config.yaml
vocab_size: 2048
activation: "silu"
positions: "rope"
rope_base: 17000.0
bias: "none"
beta1: 0.95
decay_fraction: 0.632
final_lr_fraction: 0.05
dataset: "wikipedia_en"
Each number is 500 + 25 x the weight over its row's rms, rounded and kept within 0 to 999. Layers, rows and columns count from 0. Numbers have three digits each. The size before them is the row's rms in percent of the matrix's.

# down: layer 14 MLP down (transposed), 640x160, rms 0.227, rows 431-512, columns 0-79
# up: layer 14 MLP up, 640x160, rms 0.219, rows 432-512, columns 0-79
down431 103:507515540472484480513527514500491469546536494523499475494527498471500525436477458531443468480515491499483483494511488508476490516480485451499460502511504477502425545502521526503506459521530543525526458478531510531502504504524502539462558504
up432 096:519510476520513473499491528490527522536463547500496516483489493525522566488533519499446489486498461473488509443462515503492504494492486531515470496484515508497551491525544492560504500489507518499459458488498515495496514456441460463567487515
down432 110:496489515497499502503491488524523480551490518507490490465502518543500505466518494494510505530488491533473510488483531461473512514491486479477486493502513477522529498510477486470503483481488520505490491479507506498488529496486477469506517513
up433 101:530508492502542515468514491520517494498501452554515441462535444505500514540507510491519534477516490541444511509498503478496489495515474505520501529492462470478534470523470502502475482502529473496477471488481482515496512537438564508530489526
down433 102:502501510508482519566560475451478482513561487510481476518461478483512515463501534479513497528498523481514462520495456489506487525470513504482481491491519500528425540487502541459484527480503509508519475495500461529478480516477507498495503511
up434 101:541496507540500478460523485430486519489543467450508506488508512490531487509505488480458487493491562514502532516474512520534500507481535499524542512510484520491529480503497560483495464523477536497495457508542459519497534521523517495516513463
down434 109:509499511523500502496467507494490520508513495542542512527493498500510463553513483565547512495516455476528490520499574483519502524481497510493505505473502522524534503513552510462492503514481448492499514512506494485510507505539521478505492514
up435 101:521526510521525467492484492462496518505496511503533491500528478520452547499454573457496504482478517484477496501530558527466464469522453507514475539491522530532502454500494509491494502505436512500487515525478473490483534512469467503488551517
down435 104:494476505477511504546474510524501488423476501489515486494517472500527509505483499493477512494499509480458499494474494527455502513549520489468486490529466442501484480522446515530521497517514490526498510558571543460473506492477469486497530494
up436 099:477519480505507522466461470503471448452509500483490514453485462493493525495539462469519492510482514478472495483491463511487445514518483473420494494495498510549491490500474515492507505482464512488527514493501488471512509508479509504483502494
down436 093:473472539505538527512529491493497514498486471495533542507509517511517474478492525490487484520543511500478582486516492486474533484497525477503484467472476533444468534523458520482500501514508533475500487521503454519474479472532475511531520470
up437 096:541522538551487471495496508463465466508493559512466521530511503510520497544531460506498496466527478524503492460499529493503523489466454482528489521507530490540519470519513531522534525515534500537513494477501459505514531487511561514503525524
down437 089:436525495462493549513462485506484491522442514463518532491486497497523453472487550497525469517512474499489473506451513530548480524476544509522509510478534506515469491493532494499474508452470539492486500490514485500504519516507467500465488494
up438 094:504480532499512531511543533529460475509489512517440522471461485491469496525449491479502471479506521498498518488474522508555520526483500511491515439500517501501475552491510537531502522492534533514481503521484489496508463487548472483468523513
down438 109:476507520471492482483525519495504523444546487497486522493495551501494524488519559512491525512483477472506522535486558494516544535512486519474495511452446493479515504467512505507559522514517523492516520464506503474501508469506466521500498501
up439 098:508498533476491507478523509515489490495488526526513513503506507492517481533471501538486494534545534505492488492487513512540478486506442512491516473518501469494505519509497512457512460446462510516467481542487546483486523500533520515508488484
down439 101:479506481481496499542465502477504493504476499469452495476487497520519499509482481462544524487478504504543526486481493491535539570505548477465519521469507506514535540506455473500494533517460514528492532521480544500511502448508497511497484534
up440 099:512509516523495474507448479497485533491526554492488540558479531464488461502525537510502502547537492505520499508530502510506496489488486482485518493510462515513454522469452490529519490517459522497509491490508489521529494516541549496479489473
down440 094:468480513499520481501542485538524515507526469466500491536505410527476519526542420534534508516482522509538486496503515472523506480508476496533521498502515483489528490500529529530474517498479490510500541522475494477502522500463529529481489530
up441 091:451508532504518501516528473483484517494469502542512521520493550490507489461456495519520452499518503480540470495504521513504548468485463446525488509482502469482515523516483465518512511459495544469509504496509520514499453501500503525520475481
down441 090:511519491568512457471484496490477502472486473475486519463483476466524500523504494497511530485508490537525481529534484446476503552480525492488535554483505537516441506471515487504496487509463496504467472506494529478478507468526506455479474468
up442 090:511476478516520495520515473446508519474488563516500525464496504528462495546446475504518503518473528482498543545511489504513501483533478494520546471411480526477481514503486509506521509488518526493503522458491515438511497458486523526487515471
down442 087:550539544488472479491517485492506484526507495493444448538508499481490518462529514510505484486484521482506487463500522489474515498465541531526472508534469490508460497474506475491466510499505462500505499499538496479504492518461461483551521510
up443 101:510518530520470466504460483496485527524473504506475501476493467524497527558476472502486539489465509484481494543511463499471480479504497499522455489507491527476518496492512548503462506486490492475504501459466505551478490479469465495529528499
down443 094:487474510522497541475494528508496533467480459545488571461493535462500501503500514487469463520473486536500509496484480475480484521508511527485491507527481490520456474506531471491527444490501503534485465528532504480486485519477496459489492511
up444 098:525470472528493534510525503500482509500499469535481488515469544460512518504499506447483517499491506486512486536502540509486479505569503482520450493491536554495495480476540490489481492485501522556475532486524522468505484482526457495533470522
down444 105:474502533495481516495489528470548507473458514511469494476497486510484466465508515522498518488479478499488520512502481487490522517439494485522479499471462500455442519484538530504541490472543511521472479500481503535519514540562449461514526484
up445 087:539466554539545507485505527498505514487504547504511548506527457543506496493488486506471515539488549483469473524542478501485461513520465504507532513512467485468454447530497552483476497496524483495475497531498504550485449502487500482499462473
down445 079:477482448449460531499497476507475486497474487519507459496515538470492511513501521470473510505503467475513498502497517468518539512486489543477505529511504450510466529522533455561554505522488468480517524486517486515508513536475467494503537508
up446 104:485499492514444471524511472488496484456506543518526565549519472515489488498477493456536470483488474496531505512487507492534513492535529514469506503500510526463532524492472504512504476459475516473528510503477481511484502479505510554515525527
down446 109:504512545494485514479526520499504441445478489469529489487509500513500548508512481490515498483530491512520532504491519522491461507549472467481462507477488519480547508489476498514514449491526495494472494481517497481524510483513529513504507522
up447 102:528492493537505497513480513558531482515466465500514542496508464502512501499486529520504477507467509497492478489563491473476490509505526505523453528477513517481504480468457490485520439484531533526560502542502496503500482468449492450482473531
down447 105:532490471477501460478472496474495526527525513460499487483485511515488483527533511500500479525521491514516497524469550544507511445479527529497434461508509537473501475511490503498514506484497534502479485542497455531487531460447468505532533460
up448 099:494494522451494531456549493499514507484482497468495507518456522494514501509478487446517472506454466491477506515489517493522471549509489488512506523498483533509482484489529505512474465510471487502540506518476463495526522467489517461531516523
down448 105:501505465508508537501502506470528489477515479541512492487465540522457486573526498452495508523498469431505545503500491491471499515478485488503485486527461515492502546487517467483506464526492563502488487487479488506541451478489498499514464513
up449 103:478496529521500513529514544524546531479522500505501496508463487523526503508536485526486511541490506492510508464532489469451487508490458504487558487516504495508523515508452499507470471527489515516483498502440451458496470535486466500447528495
down449 095:512509484526509524514494511544434468454500491477534512477481471441496497473494501501503496502538514542461469505486509499510468481486510524499478499482499497507482545480499491503511480454485478498485539505492506529506533502451515476526503473
up450 098:512555444530506459480504463486460558487479549464510458502478488528513516493473503494512439497516539534475501473534493457504476487485537534494496504491472501552488493485450490522527499513456496489549497491514519492523488494498513454484533516
down450 094:510487526477462469539502523505523473589523508507499463515532494506483504532524560487473499508513467478499478545442494534510507494462462514500569553559506490523493539499529499492513540506492492491516532485481489495471524469515509521475486466
up451 108:516535510526525480536484498507515487511501483485514532487502500494472494545527503548545479505471517487501527518533511502498461464524533549527502473453463530494506521498488494533519508457475505515487486475434472502514484486489512489470493474
down451 116:514493491489511480505481501508524492500491531532459477509488493540506514522532475491468530510464513465487455491548508498522533502511463522554473452462492465535504536502505519551529459501513508532515458469484505465509440548543485478500479482
up452 120:524497493502483513486528481473552512527496507504463470493483489505443473556511510482521486513452467495508554496524476472506487458507469512473553499474479505503512469461563506532492514487498454497516480501542466506473503470477509484489495532
down452 120:507515539501470471546515501508541480492480524542529483519481507504474484532536522518512484541485435476500508495527473468502506516492514507509489509491484515513510479499483514481506494492474490505502516508551501464496478472497515529508487521
up453 098:514474502466545463502526459527514511513489455550534515525491506552553466540481487511496480496490520475472471502520525432520502459486485510511458490501466527493545457526501493478501498503470504505519487520473529475459516543486488514538502484
down453 103:495467473534525499467504485489505489489510563509510541521543506531495504522482495528489479449519493489496535466490509484525514563516532491505493479523479505505499519480505494535564506478505483522508498497496506483494519455532494501488532497
up454 096:472523526472518460511472497477510481519519474442450448503467506455507464508508496494504493482507463492449523503492477497487512500498501482484505508517454516514478490510505518502476479480492518494527477525474490499498573485524495472461489541
down454 104:518519518515483506476534524485502509485502552526487464514546451533519464519504553507448508466505525527529473504487528539532507512527472502462463520482484511522525476471484482493536554508515466499460500507492514484470506498509514511498487474
up455 099:537475512522484467483475510515489503476487497507479471483517488542499506487530496492492458459515470495480455469482504519514508500492505519521470457484506494462499468518529521574500568493495485466497477494503502537472485509496470515493491480
down455 099:462515466529522514525541494500463498453479498570494477511516532485449536501534509523531475510472518503533508484495450511503517514531436519462514473447533509501487514498529490489503469505490495515472469488508500475443488487515523474509488478
up456 097:497498456534502492490489519483503520468446520450488511508472500492485562503516449495502519524486477508496498480509483530470472485497474519485500466518543506481500504515468516544478503486447476532498531531539477488541535488522496499515448519
down456 096:485446531485516466521522505489474500474527511510524495524513483474499462540504478497504457487498480498503465528463498459551476528480520470490537516469504505506441484501546507520509502485524539516556484497518504486479501500490466489480507469
up457 090:442472464486501452493476558514522477477499499496509500494505524541488488481527480486483479523465496495454532502490513530504492484457489508512468503456503464485491515503474513481460510489487513487520507493508480521468536491516459535503544531
down457 096:508485556516529515506481467447486504505530503436479516496538498534517495519504532491518504441510498563491501485483492475459506497517543511493504491521452504478491509468529508526522538499543496469508501513472486508497435516502468484501479488
up458 097:529500507509501517486498469520529494516515539514498493514504515506503481466502476527494513517499482521518494474533496495508520463534515476497504473495534498466517468546494460490548474529530588479478492530480460451504499486474507516499459535
down458 105:522466500528492512530518525489517517549503513487509469464499508505522482540491512504483527498480465481504526496502527502479521532477501528468522535449476528530502502486487510515507558523514484533514526494454492507444533457475487531514506469
up459 111:518518522489469489536525513481517537519476520511509497497484483474491527479535490487496531511496442511462454455440565470518481489515545500495521486487538516498500495496499500489521538505476485538441475499524473555528488532525526487514479476
down459 098:504496486532546532481472489532508453455528476491467490524548477490489488493505555472478442525474515484524495514551466484507506465516494523536494488473486481492494512511472460523508453498523532534527508481489522483467509474530511504494488548
up460 104:453502520542520521510488473489476499480479467531548486488499476541465544489520531469469512480500494467486488514503522452482493491515519486493537459438525499486505507498503489501478515515528521549514538529492462500485446503473497460447496505
down460 098:495469510481535525508514516518506494509532477491511492472531536504519452471499519515509490492495502550455503518539498509517506495508545489486489499524456507535438512472502512503538520518528504478479505458474507503478535496521511521535480486
up461 110:492529483470488486466481520480527481515485471529472503497520475463503471448501483494528481476483485504485502502483506465523503456536501487533468519533492488502474526499458519456515519496528501489571505505452499470476566481533457493534497514
down461 115:482518489516515511504451472483505502493543485504472518520513515491533442467492508487497510471525509496484515473508507512451518528528527522533494464528499431523483507521466504452482520488492491500490479522451490500466512570510464504527500507
up462 103:474468528480487547507480499504433494480491509548459471483521497506462483488506493481503463540498489519499531493492509457498483493488480493539542507505482486452509559569459522492497528498489476457534496459495503477457519512482516447524495549
down462 108:516478485488512516502496501489474516492479539463533547469503527502512546507523480447552466528525508486475531454507495506504481463534457528489502466544468486478518493483456513516500528505515466451510491484531515535512544493508500499514496489
up463 088:554488513478506539490462577509477495484492521516512532465471462495519516454481467461498507518486511484502463480487498478515481505471537512515514496499491505497494542485552533453468517469457523528497521465470494502515518499487455456540495548
down463 100:538461502511457488533571458492520521530508529538476524528489503532517483533522525503514491507511479470467503452503461502484512498496473510491523500518451503547505508490505508527491488496482506508520468506535413520520491478486525507506484515
up464 098:476513491495501494549513541498517485457503477481477505554496529489505502511481472488461527506483512491476556550479483472478491474485522485486492487492479540463495513499493488521488463492515496521475492546490497528459493522520503517439483516
down464 101:452503483495449501495478485497480536537481519520518481518487471481503483504466475507501487529469474528501512442504502499495467489459484508479465494501464514549486486468482469505476479488478474510529491492453517509511509514494546492490512471
up465 100:504488506474515485504514502480493519538509527519486498512467470499504518479522504542533497490444532507549497502527523489496494533526485506473482548524487441471497536493498505443475479457519511512454484494507494484458523477481496488500489472
down465 093:460521501541517521443454489477490511486497519517542484485516480479516494491487474514469514538523482518489472500470479517488478467485567510513534474469532556540504483509471512500509521533500456508440501504524511472481549478506555449465503520
up466 097:498492535511542557470516519516479518478505537461443511468476544485532537496533473512522514529471479443524499480553546497508530536498526497486528509528496479486496471501472504471484482541507471517501491525526523511517495517466474532498514464
down466 090:530513510480451486488507506488514492467489505483524511494524415517466533473496511506509501538514470493578528499480503455519492549450487517488527529468474466519464536486528504480515539494544500496488519480470499462483491512476473504502505448
up467 100:528537520482508505543539501495509471486494502494489457496481505481497502500473461535498497490496487500492516496511504461504494540518527516465505498439503518473499496537453498466528525504485483515474514578461494508535516546496468493506524539
down467 103:578497460478521494469500527491511501553487505488480524508520496518494473415475470477522547476487496505486509522515500534478526510515479492499484536473496494477508467478508516491475517472515545563459479482471500459497528516520495499517438476
up468 102:520474509497468475479494509515524464478522488481473508523484501544509510481499533527511503466509502509491527486481500488553459555517475466468547521502525486512465531522508471495510511476478485475487518467476531487511484512491481451530483502
down468 096:474570459516497528530506474491529534516481501510502476510511488475504489495537488516514511512490530499471485498478517509457520472521509495482498488496504492477453473488484507500493467517512508499452480553562457529465500483490515520477496486
up469 099:484527499514530470501458541516479489475453481482505486490520485483495486489453468484482489516481463508494512459539491536514517488543507478511500483527534489454518508500507467497556499511527482507506445544491477529468496488455481524508488534
down469 082:467496540488488516521501494511510525521484524518527531522455502463471477507521497512486548488519500517567515540475505470488515511471499533469523505483486513531471483495499497485473539500495522494476544486536513429517485486503533448494485498
up470 100:507463471459473484523492518541541513529501494505499548519522528478463514497522550506468491521486458505485504484515473471483494478539535521557509471530528508516503468530480488487511507480514552497513474470470491506511495499467501486516485561
down470 097:496487532469527514469512485453532493495529488483496460445517504450522506494507440526538504534479516535556540432461514576517474531499507512472479516476484496457496517502516465456496512484505520490505459487520487489557504507514530494502510524
up471 095:506493514552486497501498487499471473493521512477536458496490508500499473512478486514537504493497498509507550520518442516513491491485511492490502560498464492471506487449488508458505516506501485488563545485464539487521532521499498531470451536
down471 098:460466503526530485508505499535513468501480510503471481535497526516510492530505479499461481502487494476460524516525521464491481490524482503520532468504510489494463547520510499540488482545529508539489466507525536463516490465541537498552497524
up472 087:490480470491472536487512465458501442480506525525520510470522517502461562518533492521520522465476485523523457481494487534490480491495522510505479546471499483464505516536473508460486484515535524512483494540518519490488522474499490484500526497
down472 088:503518517481570488514504516495503569520496446507475511510505531535471468480496493481512489512492528508533485511531507479499531522525524495502528511521477484470566465449537512521534500519493501489441507480508531477483464508508465494540461501
up473 106:462557478505463479515521550509518505531526494454498532490520477508520473504563546504487511515526460507526464490515492464523517502508541531486529497546500496493547509513495528505503491500508492459522509508482464478468515509529507532479521462
down473 096:546482509567500475495469485492519485477463501520485475483503547465547495506481471509513487519433498509477477532495540549450502459525472477530544479450465479508471512492476491492502505472477493507500496499513529517494491527472537516508492530
up474 101:524516461480571525523513518481496499566524528503512474456502515502495467507512497534543487473490501423523491536501493506491503468480517499509459516473495531517501468492536467477488544519423510512537502494508497523505456511502511505559464527
down474 096:507529451514495482514444494476486500546495478527444481514531482530462516517474489489503530507480487524492449511463502490485498453491526488501512508501473497477434518514444490484538509465488456507512511508512488501449498517442474496475500505
up475 098:501525474510531519523448505508537472443475514522437538495472492484559487511530469475506496530515511501506538540535487484466493457543509513459487523535548551470481538521486497507518456480499477478506525511532513473495529511525517505509507499
down475 096:494492534514495498429517491522482462511514478451522458485504511538472506512459506517477492505488539525461471538466521527521485526516493486516522490514472447505498476497542513499433538560516486523487495524475495494479512484486508447480476530
up476 093:479510483522470453453488539499490547508508498471496477485496516509520511501465516490498466547465510512469505503492510528540471566481507496534507516477507525502504476474490454512505516525538475521487498465455477478482480476462504527521469504
down476 092:448487545505512517549507506478529508533492477508488523462497501493493463503501512549504542486481500470473536528505479471484532512508528535507525461491505492488468541515512472504446473508518536482495473475519505519494499541504533506509520521
up477 103:500487507541501488489531524475482508510477492535482528525504472490482527492478495486475515521480483490467462491484520497482480539471471483539539484506510507485536488554507515555497523460551494515520497510503508490499472491503528491484500532
down477 096:481471508503514510516465479565534487481524500450509500507519535510514510523506509507523471522487553507486523513531499510516519493485522505495498477486539530503435512528509432512481447490481482538503524537506520491504513483458479554514474495
up478 096:546502508469510469461481536481547457481522476522484503482526449486538493479514532526545552494509486485523488491470469525515473480528515495490534522496516481520500482492506498516491436533475505452528528532479511476473524499484509482512472524
down478 092:476519499562508540505516499477506518500507528502516484521484470503520488564469502490487467508509497540496509496509535471508535509454483516500455476503519539542482509486528497471510544477491510504485484510525512555453507478508490484530525516
up479 099:493475513525445534490491488506523508554492483515534506459470466485529545493485514508481508511514487524515501452507524477496539484473480486519500521462496454505533479533496536497517493478498557550540517507500516485529498499507488424534543480
down479 093:518515484512533533493512548512530508476514518470475500473511518431517479490515504466539494538501501478522495483516542531481505463532513498525499491491504541534455489522508488487459480520505477499480490507465485506509534500479504496457557514
up480 105:506451541504478527455499499519504522511474472512486481494490514538489476538525531522529523497480478447529528532495479476523499486488487508495500480478497529486522479543507449482488488465480494494500513465504499500510502501482490520484483489
down480 102:516502487443478564460481503480502497520490528517477468477536557504503521524457511495508489471473430467512522488515536496531490489483493542514524495493514522531467548468515477480499516530504514505462475525496459502476524509491502504500516509
up481 102:491502526536527510492534451553528459491442494461487476503504522502532525544516511527566492518540523490465528524454481513461488523508509520521526505509511484505483490498462480510439507516499492481491539503517502502503551496474493496501519538
down481 105:467519513437565481507480467456477509533516500518493495489498539524493487496487485538496474471514526478504527479524495494483493537517532504502486504500483543494441494484576498482465498482494535514483480512514481474462485486500528532482494418
up482 097:529507430524496467524541494486494439480494516504515514507497523516503508491529494526524530485492473506485544486455515448447500516485517508489557500477542530516503465537542522479476488507481481470484518538505506489467446473496509502532486495
down482 101:445498487460488467519507523495510498491483465495488493491457503508550504483543496461461550510473489502512489519503509511541487471531485468508472521545465500482455491514521480559514475454505482495513484484481473525505499510465496486466489518
up483 108:497521477543466488463508504486517511500502489511500521513522513507523460504474487485474486518497532503502446530509470498491492514515480536499499492475501512443462465507508498470494457522494534508534473513509525485494526517499465420494503521
down483 091:516522506454520519564484504504449522509487485483502484503495506483483544478490462444475466513506480524526497484494513523494484531484540480524472484472518471516409504507494479493482490530513480533456505475483478507510487510484501525520469503
up484 100:574459498508476494468522514542516501476482512532508510531507484495468491501534501507456530512534514463464500514481487515452524494507451450518513483494484505456507499505503468563489518521484461452490526519485529547483495490480490510545525485
down484 104:529478473503501463505485432528516513504465485501510490509538496496533500516474497534493486485517490491514507500496503514466483466489479494498462411509444480525514512531564513475485500544514516484497472514491467521517467506468511480540507507
up485 096:508513475495515520501473470511540528472492479504490468479458505496522503512491515531483539501534471487483502491467510530462463479505551479504503471504534505526488471485481561471508522487482510485518488524486561523532504480562530509536498504
down485 093:480498521510491459458528516484490491511522521452475525464527520508518493508514451475499482529472527527496500508488470488495533480522468499470491496486440458455513513521511486536489495517512509479518528431501461467523478498472464481517510496
up486 114:539491426523463527460522509521548506487513520491483517531493492497483477484477471480508503479488478529468500517522497524531423486531525461502488496531484510471487477489506484520447526475503527488536446508495538469492510508499489502509494508
down486 113:514515509509500526503477539499498493487509516513506509444495474512483465493485512501532494461495479494490513457512487539513517502488519522464505493546513498514524496509477497489477479465483499499459500500471540468504519479545515432533486501
up487 102:484477525510535480503488532547497509501477521477482525493527492524502558495529521506481497510453490474494500500513497474506480442531498517528520517513497492522534557506513478490509490497543483500505487495471490498464521501493540506491507488
down487 108:459488470509513484450518511532477507510497508459504521500480505502507519488465540487538509504485526481494499496502471473464518524507473508491486510492422463467513509488524487534497517508444510483491501498473485517540502455531517496487519525
up488 102:545524459466472516510469475537522504505509481464518527501503509539500479500495508519488531499492536497493511493495494492481513485561497495485465533564522530521515527536493549496537514494468476502450431512433527532505470522546464496519517499
down488 096:476509492527531480483544486425514515450492509517431478456506477494496546544487510509543477527486501493496469491476523484499490506461531502515520490440521507526509478461538489487533516492534508514496483506505493472524519485482506532475469530
up489 095:535486487493532498496499479486485509478542526565524451516475440496520518503556504519508496466524495497475509478517514499509506483488535483517537452494504476525515499505481499517534482531508578503514509459518559478526500472513514497488500482
down489 096:478531490442543509518472486494501504537483507528497522511457485525510484491471508518470461527490524501497497539515497481542472525472490498516530491538498524509509546500511482517534524492506483493544527515472464513485479535488490483480479504
up490 101:521520494547491504514513528506511491519500501549474494475485516488499488514472499482484521515474517505506490511483501537526505511516504461476475566459465528553488551520514458495560534532517467500541468490469510543491474508484475489502474537
down490 101:487523487482553471458517521531528462488517524524488516516481512509533502517442510532541485470457452483515505474446506473500459518494497514497449507496504496509488509495528456532486516548499501478474472487525494485545518506485518513475478478
up491 102:500474530467538466495490522537519520485485523503498523464505539524530520552506481515543504525503474519468488502474485521532543513516516479475548491461496502486541527539527529486484475496494474548491462464499526509500487498508490484500504495
down491 100:469482492507473506481509465480486546490511486485459497469488488527477517546525523499508543456515519469501446506466542461506512469482514508516459522517467490482489492515473536509467509487495507498507527496573497476511496509534496465500513488
up492 096:512506548517507493476521525547469514462513485505488513482512489493437483486483485540510547471479522458489473477505498483500471486504460456518514504495475458551478524465459484546551538501483501480463496489489501524509489551478538447492464555
down492 087:539475524475488529506505523537469486514452529451486499444532491525532512496508477463500513474535514541535496563494514471474489546505530511505513444537510503491506490527503512502472446504542488494525458528506524513480528475501513483464515462
up493 094:504516480505511442500557518468519487505491506543468497478505537514513548493473503526542482500475485475483472489481524501504479472517549472513517498495486518509508475485484515524473497532483532498484535503503541525461480529539503544471510488
down493 095:511506503519498521530475467491482530505506505465536510495469558549490467525511522450483517493491569511547528471489544535504484509513543501497516476470524515495462529496486482468519435515501504488478514502502448492471517505472491471545468499
up494 107:489460520546472540510476513500527484481557514512481509497505467539511497506525509478472493510529456474509511512531572478524514461487504471484492495463486528506507503537515467532516541485513582517448480493487495513551504488509503527540487516
down494 103:501490476490533528516488485531484519481444490493517526522535468466491533498518531509488554472489532472533510510532498460517483506489539529526467479460503516489463461494530457501481490542446480481512507475471455488456516520504534491536509469
up495 099:500503521522462501488518498521532478461500492483480491494548534529486487486526533509501488496480521499486460501501480500508467501482500543533549494511534498504479529498477521524479515476434501492492493513541500535483477535476478499469495486
down495 106:485480535503511505530547538468531521455490506462519492481537466492497523527516516505503478471493512518535466499480467509521533522489509507495454526508507549553536511477493513493486461495530460475538503519495495488492474554488503504510453506
up496 102:479546485451540494482530493491498462503483507505475536488512514476527532497514460474539523448516470484538489501506434514480480528526532553548500535521475507475502470525479503526524508487499514530487516534432533505458481523547487497489474479
down496 100:440491512504541523532528527509504500530495470497465467524502521487509555523545469513492512494505509482487472501554484488492473505517490531456504516439488522548516526503490511515543506534494472523502522539508516511514489459498508444483467516
up497 099:538491511521499467495489504485508472463523533500490512525481497504517497557482515470448499468511504471519519512480509469555499497492524495533476477505550478529497525517488479449511514530537438486514557511518461474503503523467503488575518481
down497 094:474515467505520505500517476554479464488478510470519461476525507524531480498479487503512519495527476540532451504540476500476500513470531485486505513532500509525471507498477554514523483507505471500524493501506509483518528531547524542510532495
up498 097:453492480492515466477453531509470464501482519508519466531517520491479499487485491507466470483478529535529483496523512485530485534520499566493547499482519533514470530498514496504545554531466509452519443514496515485491505550484467518479460517
down498 086:531509486506469508494472470543522553486509477468497507480514454524505513548478528504541529500494497455503515509483463514465505474467495464477479511536471506513467472487482504476476469514508486499502515481524496497489542467553481541488528493
up499 099:497518493501514505502543533544505461545502472451519526522484476520506493519451467470527486511516511505523527489475502519499497495476501513498503497506527536496494487477589471513475523471545532501485510500465500539512506501504467473463477525
down499 095:495540498513504459500478459517474503489479492520545470528485499499514561497490487485522477505465489506475460484537537501504464504465488530504437502536517482453474498484497500491497527540484491475554532526495475454487485480512505555489471507
up500 090:486511508528509530523504505465526455482565523516517479473459510512518472503467495509475498550481527508477471511458528462508509489484502540488457483474506500472510538506545514481520529515498507551476487496514462494529531496506514503531502526
down500 092:529494499487524479472470501474487499496457526494504507476494475479494525495511501474498497493453477489563525511525479519511486476479472461530569506508495496501511470479459529515487463479485525475469490554448533511488508510480515478505531490
up501 096:523468497488490549511442518514520501523512468523484480498474537479500504468518495495497486514467522521470515457507533463504499497493497529501513490478441491526503518487503486487456475529511456514492479488474524472504511463478486466583486509
down501 097:507541479503558558479530492502514487495473519448528509510494538539485520526469499514493480509500484498536499531462497558530504487526495494516510491530533465479573479530460492534550501511498522477475484509485475520478530525522483507463491478
up502 096:482492522434465501559499509511521475515486471501486507532465524495492490485498476471501488493504503528463528484534491532530499468489529542498532489501476469530528527495463525488482503532512486527512539501530530500484501481484490516537510486
down502 102:475470477510550456513443500442511514459502518477496535463527495470475555507487538494509488513465500486504470506456489449532456508521489496514509511517528496500535469485502499510501509535515508545499535507491472482465494493493476539479488508
up503 099:482482524455462470481504535487491486498476538458541541512500533453492528503534471508488504548457455546525500490520541433477496505471519493546513495506514525492500487482463507453525516473537496482478529515521515509519541482503455491503477510
down503 096:494460512540495484514533521516467555514545483517498480504501514568505535518451508507504463462533520514513486524498461515521492502475467494446512505504465494533446459483519511527500479480524525510519462481496449478479447477473467497520456520
up504 098:519529494481528534502467505523508466484495486491475510477512529494505460531475475503491515514489501525483497490520457512455501445474464496460548479511539472494486507480458482526539449502514559517504506493494461510462519523490510446473478504
down504 089:496504497507486501474502452501480497482506480491544464512508474498541512448487510470477499480559502480521510461482504487516507496507545540508484499497480516520438486507508502474467553470499469520499531462515521490513509480525502542537543514
up505 098:496460481472464478465525454511517473473512510537514512504480512515484481538498476504505504470519485512499508465470505492524450452470450458491476506477506521491482500488480550507523468474493541508493515512536545443488463465489539512496465469
down505 100:485491477517512490541499552490504494495500497483523523496536515442493438500491480485480584466489536477483506513493495526481509527497487489529491528541478477505531496506511489448478526527514531509504498493501531540521513545496515506461498475
up506 095:505516500499503478515500475499537494480502522483498489518504539525479520483514478520501459460474505534507525532544478484496500491512494442471518501499483467478518504513527518485501487528440479473497500496510521488479521457532546468428468512
down506 105:525526501536488472525510512467520513513475531496494518480518563483518532515488499491496483538460499491455523509529481498525533529468504542559533548519511473527538521512523504521466461520513521447491499530483517488456505447462495483514476505
up507 108:485503503490516530470455500492522503500488492469527464492498506529511493513518489556541477459486521543490488492493511473522518503493445444467529472481478493529468514486514502476476437516472501494532515523468503497502517503504502523491471515
down507 109:479512523543480450511464465522464485489530538507512507472518516496505525473496509505489471475499468486493512527431469503543523457488465505534540512474501477522475505499502468496507479474505504458509489462535502514487485500548491479546501476
up508 096:479476541526501505468501543496530506519503468454497494471508522522476443515486520511541535463497472500472460491502531510525465481504546517494500478509504529503509485490535551469511546526477494482508489471516491506516497512461436547530506477
down508 091:524483504517533486489447490490487502494491536582492494504486483458493481505527490495449490528525480526517525504510484462518496503493481467504517483524514473484461494489511521514532496527501499527509498538485480501505495511513480497487502500
up509 096:524513506492515477490491501511510475497511481522477521515458504478593522432487475521524519568509487549548508519511477512467462462463529520512496533502503475508498509506495442501553471522513489501511514467476489441515485495488481526499492463
down509 094:487496499521515525538527497474504541482514494517488549511503521529487515569494529512541511469490514482484497493569491485484508531521464526514473485468512491488578479512518472511468516490505493477518497478474511538537496483499513486491519535
up510 101:461518473473517490484549465542526482472519505517508514500483507508513489464455475536508549548522531521534534463496521497497506517527504520485453462503480482499495529530495509542447524496473500510484516487502506523467508492516500479519500466
down510 110:499481531500509542518511484463518528498506560500515472532459494528495505518478490491523506508486529508481462467502477514451471503488527543525484477537554489514489467493470490495527487529536515483463482488538484505459456493498479514567512460
up511 090:526501486503523485488487532510454514467469496483490511497496523495512477519465468485473474479512511545504505523537481461478467520532485491524482420483554496510518485486505510514512501519569484485505522485502444530461493539525451515510494489
down511 099:487565473486516526498519508523519515473499504482489526523564484533496513481538473496523543491512503517467479536480527518511519503522539513511522426506480499503536527492433526529492475488496500524502479488461500523522465489506477483470490488
up512 103:507495488471504538493515503444506448510524533502492462511514489500522518496467462542506488535538473489503524484469506460484543447498540456465497515525485520451516493486509466526528516478490496490488498483509519488493481558495533534473545498
down512 108:467561512525425528522538497504528507498483508489476520497491534518537540482528487540521554513533495467506511486510494504468533508522486489495520488524502485480539505524530483475495516462453472525505485506507504471524487494541522496541487539